{
  "hidden_size": 512,
  "head_dim": 32,
  "intermediate_size": 2048,
  "vocab_size": 12078,
  "qk_norm": false,
  "attn_scale": 0.177,
  "init_std_up": 0.0143,
  "init_std_down": 0.00281,
  "optimizer": "soap_variant",
  "lr_mult_qkv": 0.7,
  "beta1": 0.95,
  "decay_fraction": 0.684,
  "doc_mask": false,
  "train_tokens": 848500000,
  "dataset": "wikipedia_en"
}
Each number is 500 + 50 x the weight over the matrix's rms, rounded and kept within 0 to 999. Layers, rows and columns count from 0. Numbers have three digits each.

# layer 6 MLP down, 512x2048, rms 0.0809, rows 55-105, columns 1152-1279
545520475484453537525464482461517484506503530520563482534541426483504485488437505521518502498530511466576519531568503433443468480475481434521508492468486399515479548376505500488637554463470437529544568565556460512535520516420449426508491405546486432569524539407460507487519509427425434539507458617539569573549516543442512524480553559512524454449495499491386500494479451518544480531414
523513544520515435505544473545518525442480589466577518502474499469522497565508532459395483588556527555507431372615503525572518517525493476446428454536541502457505457515454501506491493506351467485561491481406473435511444460424429498478525471392469499535577462514451494539547501597445437527402444522441479522473516447533474621545586473562530552533481493456560469429469478487581501565512
582495526544452452520508528470455493412462500479487457483536577543467405521598551486516534486538444512488539504498484497495504442484547544509505498490478521521434543460538532549460458536577496525515516443446497568495487496493570484471512459397502499479420488443557520506547534531456454546593449413521461498430487464552480530507509479587507539530474478505504423509471529485444570421444
512441590492436496470540563506485436479504508589534532496424472423503509528476444362533507443518503481489533593516532486484500506515496494474434433414492558535521539462531502533505413553422554457540465515417496565442518480425476479473608500448453511559430459479498439496509604397535431503531356576466535486535477507534484479488539482543574462524515501530436553452561499480435505484452
473513481461495427521635522478537525461508528491551496448473498477533510518573541468509441542482513468537472590529478623506515517541547490454453466390521522470485583509491495498470458539408525519470564547458537592461633461623502418467567446457490495547516518542519492590494439602502465427401484503558511497490474493515546510460462461468493479517512461419398514417507488526548484447514
473547532487606448501471469518541517574509367418419545381459422488477502497476502564414466490552514532558500588474485516555485580532560436426523554509544519510580532546499530531510456510434542555488524503482520410541553555513476446501397484493600515521503489470450514557522474599571513479493549543541461580437582420471500513375566569542527436523543573590445526479494544526513549458555
505541474464483355375439436538499489470528565462520449543529478451421532498429465504519501509557555474444461496555578416580573485515487512470437528451470457566399527489514484512538447495593576374469480479517532516555520522469457401526362506468481558464532517508570530505464532381466494404519515498450486443438457459458416493568547429499458417500514462572474508406515487556545445562449
503571510496433532477563474526529452433469441515504466542505458458518476457459425480529541493518489532498454505471452583508494510490558492495566503498569572543466462480473514441478490434509627512551583498578462506473473571365503550564508403497457462463487521522525541563604476525578551518541496619540437525500529543386420520390515522469518518470520469484461411486426490609457402479489
506492419447506490480431484493553458502453464511425540465462557512537535520464526536541442467473522476573513514480543449463525515470481457618412556476499538446506502502521494577533483557361512416527473496490465488466467448547436516418602415494497542560523527436546452487513476515522470453590564514560477503487379481623508434575442602593498500452499510488534478471493421493505451527484
379442471550483452439495485542477536523522546479495533448495459449513411480562547490520472488470495513485546492494470471535443503497534511575575565426567548517504504506438537545446509536461524456475509510438536495534530428522485607414490528578459412567476497429466499520469508446388476476483480518494472503547319515516526491480417482590493370536561604509498501485481551540523574435455
491528516429482503497529502511394489429593532486456474496490453460503469495579473530424502472475457417391543482551572468482480511488549514505485519409501518402509462493531433487573486445374470470444494532594567595450492505534509422502452492517428570508536430531477515536453447539406477571546519586421484480465491440482507522489484414488470502431466432494456491597454462589621523568444
515494575432529483500503515580472466508608423625351581554520593547495528493523430513633552524578575478516530527487420471564493502457472525518466537555529574502515490444666493533514593469293435556526514455512513502527520537549482490601610511538539523444517506615510531414409445519454557427477481486494578566559547468444464529497538558547453463497460459565576514503485563475408535530473
466472494513489447439472437446471603647455350487466564501501546517514610535347475475541438491463468492456485578462454499542481432441529516440470516438504490504507497532538454515481592542635568518517537457558465483527594510542547554452431444514400418475529589532530443526457621571574579451552613532462513353583504473522451573531426501459466481474570576558458614508449585453517463534468
560441479404523464488568529503468604540456457556514556488595457502507469454404414492490427436503472519536507505402556619552466504465602443513505441489497553485555537596514440457509561524388546479565529553547470534373578521593468493514562440536396471459477457463449512487494463473576455495505510494558560577476485507497500529546489446469500600501481491547480451449479460599550465508535
495500544597574514496484459490518496575467586541452474478573561520577555452476429447483436475534593473446527518451550467490406486573498501483511424507525464473488511527618483505416449507505565546489531498497481427506619562489409416527503474474481449466541521505488540512518571561491435551530511504472541604519507450547557504517593586453464470540482458435401514545518538556551537567522
558566460490490489528547539519568619528509516486610510562510490388521512527532527478509555456539474419492574513469556374476513548511551559475544475488570484499467524482431421492517425514516556370585510464466567490586531560523484515541509435479545563489516577559506493500419480505451497479431513478521529525517624523500483513581559480523493499468531477552600587447522548527449552455508
527403487506463479545418443495521483425523546499498560470489545516473463543461533502515481538505427412402463502499458454465507443482599519353545496472516508493417535532442476517466428475545491567488435525510416531518492510560471465532547529557527593453509480519512530443520511518431458534533451415495399398471421556578528446476459488437470461514558452486490324448516548543536461492553
459493492386509510430494518568584573463463532546472526519567520516541460535437455517500581413499649503554536399440569541429514482517442532556419518418532510530486404555440470497506555552498474503488457429524520444504525417512484504515458523427503448381455500483500508439465491524554492488441472457467512542530496459478527557526514500542449497506529455412422482452478599505518475462532
553506489578479546508504510537530536514495523542482462552554503512496530526549603502473478478502488486480525500426478474406474453497495449446497536441444514432534516450492515589399472477429530405518490443562529529501485497420504487460591464461498500518486497484416512470508553492522490518414500493537589532447573537450453431509459507438470501444438562428523545530468487493473559566445
447535449466449575505406464469541459568532470531490528499448462515529552494509421558522463431428472561574426483459475529372404449422520502406486519420488516498384478670561529488462446472677527453478487524487467519428500548520457443492451600512503537396519402507535462472481578544499437544506461367486434515467466528419419515465531487504433577504506513477516395502492496649488476499455
551465542488459512565555504498394534439469437496456456480424433475491496531594564573510491450467496383467570479533559490519522498604415503481558617486520505583510559536481567494439539475508475475509541411474456491482534484515495505485562455562479490561562567590475564504536418494396557469537540538523446432470559432509511432557509475406513437477573453552531499462562484478476541492444
424491584494564423512452609376484479574417584553493567476426484454556523518564377485508522575461470493360440505455517489447501530420477474473479504492420591576508510511475435480525467516449450491478446534506398452506573520583447460552533521551466529540500508559499526516514509472468521506470591445576485527613499532387498548578507519639440492487493414559504571515471499436409475555514
617481561427514412538545507568504509513559453507409357548522545497536512510478431506564530496542521525561472481578461534455557510509396441533522508475498520429546430589485496456410496581568432498551512483457584610523536487446527503473502491458502470525485496459506594526578514599559547517513464466510428419484458542569454440548423567535455625509523568628355482503532515472510491569559
472439473526575468554390461507606524578458483525531423568395543495483500489476490389518452479501546453565505540625408442614518514552599498632522440520463536526441553492563493536359643469482429568478586464476433540457511447517495435482601538485547515412485441523564471539529466548444545388557477506501495491454495664441474507606527498453532554466495528485437458488540492424500449559607
483483544529521545478578477532543450537425461497554502516497521527459454509560510524494542541533527501434412512547575458541545492488487518562448483531493556470624452514591530546534604473406565530577473560455530504471516528492539491569508522475535634497615552489563445446556426553516484591551602526424556478538508437434560509518490551423481564503524511424453478442527486437573496486518
460542524583477547511505483471429506551481529508448506533473488499454536512396506469455538490509488477519499586511513528578533483407489440465535446492531494467472448483450462475407422488569568506533474517445619476520509445505474505395600464535473561540514499530471512434483539697477477537523491480460501527515361505466535459480415522465560500483561513465553504458417459514434417513449
526535482506550603434521531414504492519521525498485533489606548444470571481461494504425461474482421494527525504425507442513499448471428549519475448575582423481473482564410427511533473437465486490457575527560553540601484496374480470423551601521484520519494392421429442487448431415479466442504476508547579548501611485519619600394457471431470418487522478486490532601551400550476496511492
465561448511511425550431546580519547503505462418444467458508561536496432436410583557564493586501483544563432552527407455509469494475443466456513535563527427538495565442609487495573430544547417534501477530498484574492478576421502462466544489564509450454435437548439532391600471519410467495462457422450498495426525516522502517540498545476495441547546505412452485507400504514430508484492
610507446495567553503509554464478470473529493584545634539502497508528527574452532477516493493438449527502604458440535495497512485521603523447534578526498461504421567447418604546493488555436491376532554482427478477489443504398519543426436556487533526472466424404396406539487533463568442424530451454525574552553516454456493515452414534540574458558409438446447363549572473480553424432546
503559511579463593578519447431518414442485493535499495440511422507515400543481484553471504413534501494539546462486528525548520433465541503505525541450459469565424476572450500578608491474471477540514524412609590457521532503511396496569394444502579412545498648590504564612575482391467512533441533502470439503579497562565499510508528434476592535433492471539476527473508510468497365487487
572561496441487494464536400534549550524539439432432458498464474491526491486511515499510476529535455465553424506544607578510561495533461526617583500468547499440569623557461504506628511445422398568542475523385447401514496537532474582458530467512547554413645497530543503551546492436522495542556627494471565584475497477482480435509480454566423577563495581457529497578460459515555477552507
478451485519554484617413578482537541574538471505484506523450559441493576428546474476395540547581529389402492631543547480393534537445495554680508575470530530430465408496492513492555452491423464530464500638542466405528469466553443590572564464459498555503547474546512555395474566530576444464666582523567413500485575519492424482539477584539496430509528534472367409527525396498474395493498
528486504531403510495488508520475530538538447525532409532505446464421510425452385464549553480556553478445544530409463507552589533531484511508510543405503445517447504395459560474487492499612553580539516452522460445531556523577603466432490481466496432594498495496512502632437463492492463375600439488463517524415435547554481469575487603540472506521520477551529512460408506526430574508651
524516527595457704500563512655465447493510463489413612513476477431541464484640521568454454536419579501582517505520469542476565589478493519509461469482524456467534448502517525529517557545355500512433457501437492345502505482561463499456490432544491549561514507531450475460447508493470577512490582479518430584562509522472459466522528499500485539515446512469470533515502512451481489518523
494527480482484547525546417578595533475538512429413570448476389510471564539531533544471439451541466419584495450509494466550513465483582429577471568487473450392477520476570425510466461585515481565444548489516499506447518466537493528474476459419505479531457525570547497581417492435536495427511450604484550485590460492461548469501521440480484460521489560460515621528514479550584480445482
495411475471469412524499425372418447463526574526512412515508521523491525496482446542416556498506497484477543514561438546490554503646520522561446617437558504426512585489394521489513419545374455523545507483603475542436547481468418652518499470490500590533584426452459496465532491450375481559565412523533639525507545405410545550575550573491439498545509454473550450468516526442552453508491
473511516499576416546471509565659467534504486538581512510449604542498454422534517535520486524458487410517509402542508454438546478550522551458540519484506496520438475519585562541482432546433455495503458550541450492491578532492567471625498591490459446521501504543446487423519524486464481574527484496487490453536534464557476472501461497484487568491502477538460482490477484504466494446531
527564490598490660539464497562489478483526435547442491481446480598401396501569358522463457562500528547435460484525468494547457498540511485408575441590510526492586449427374474505606444493577486541531495562449394487539468476588511529592547452439437482584463461374510476465585655468462467534480386498543537517457620466515530392491450543471462515523618470546466438503541491479456481498523
564547498397519584484348502550620532518429462415490503530513463481535410545447534481516487518463431421439527560521518540475513481423464567517544410537481587477459556494559615558534309460574486429463521453504620448500508464469531573464565422490487543559524455527545536393461393548477453609495526483623503499487457380502435527528446471455533478550509523483492534504460504503481435459531
530570467528507578511516503505547511455498387479602472473458503572530509473514466456438488467549527481456496463576438513507486505518638512556474470471468444438542448619522515525411486590405420479439557542501540622439455524466450515503496520379434471514514458521401419470529500552358550485497448399519515552497445502527481589531571523507527448544580535521489442464461637505518496500585
441521533466525556537448443531440504424418461544537459507473395533481547537492470608459518555528548471529506528566438423419538454543452523560468480565525497474463528501489486459481599466492468492521478469468413519413584477467455515534543467562482473523471411449553504566460656522537470523561411610456504435532447450553541502541480494429448480509523527468498602442505492621595556419491
580531571471510545529570513516534407538555475414478486567516394527523510428509420531459554462496559536534504450535504557550441501575471489454530521499472532535539564443491504498455572501596509483447510395564553536453513517466507458555447491587523440483513499384472523442540439623534485576494598541547454387477419492515509449545546522448522395485507525511548545549568516510438595571492
475419520506528563511536425515477479541429509411505526600548551390514520504527550525607477432476515545489433455391496437539473449473547510502439484417489417528395548539484473504628464576507477554538517447459521515517439411527488474524432499489499424444484573428549499523477493457552531496556439511412439449468564514467452480456584495522501513470531410462613531521464504434486454460480
480433481447515496478548533476463504490522518496465408529468424490444421443436512529479465480463441500503528518470500518437459505490439551593511501464549516450515448534495461504517447477413466532527547467545418408490436468436492425549459460418474486521335481470503484534511523444448506474432449484453489533478492536534473422523411608493487409506513474503528513466517511564438474500493
517589464579495498469541494495501495467432475503424506595537503479535428420483457541556465574537480530490490497528500672524465501457549498478590453577513572502493574528573562499482406555517520519563507495505470546505493611467509482410522488488465493475443542537421481497365412486491657507529473435486560517471539475519640442568489527503496592543502549389510493541531416457474484489529
544477547395400423425515422550456458468471424438471546503488479467502529519431418524506530508479546455411407453433474532524393458484440487547526509477503473466406540480543553520485490533409476426628473431430461535547444558444476581409487448433483475492468513443540486482515549375581540550507466491508481590509468521405529501465399462491553468497522492398548522555525456546439527521511
429459577507511511475551562505515431471486535463467448475478553470457516457553463504476501512413438518516551499451544537490548474461467553546489487499526449507480582538470533551436495515476510477457493403525596434419442402504472440434490564471429502396512500454507427428441479566384545556460439482498484506565495422449528540484538415521463486539502412555438522490514470462509527475548
495478415591526540484525509566449560505545391450401486498506464564512518506457574518424515533477482520399634622541484537548479488541589531482454462456476409522450589543458580501449430421374474484434410420570542455502537513476496487526477464445444574568454517543533410480492496510493448540486476488510454415524485527569524429452553507565497613478453502475506463511520494549434545417533
483518515468443485423546486559544444543437548473454460475488481520483542442414474425404482541511519532479509555457484526532480502479470456526474537451432451556584551546430467468461572500380518515526496534442477472568458529444474491536578524543473452488541498544503510428489450616525491468521503477548565512503525549536446469455448518484434548456469429426490460547468452512501447501467
561543498556552562467488501545555509445559446534488478490508409489476550450417485430523482524516507474466436481502612549470489462572552568462450477500488437409431557453405467541470516503534512480448319477563391556468450535521484514537468452464452415473383501485527525538547540526531489468448429450533486506508454483532586357595438460479453493494499495497413534484450480523500502516506
431433547492516598496511468548449628488564473451549519489539452519487531484481536493505487459497452432439427517490487463563507486470530526569440555451459557463456481458484532566451438589486559448383510443448517476475551494509518357437514564493522452527435489461445510511420526447501377513526454371519500543493550473433486527402496430470546494501521497467503392511494433490567436422520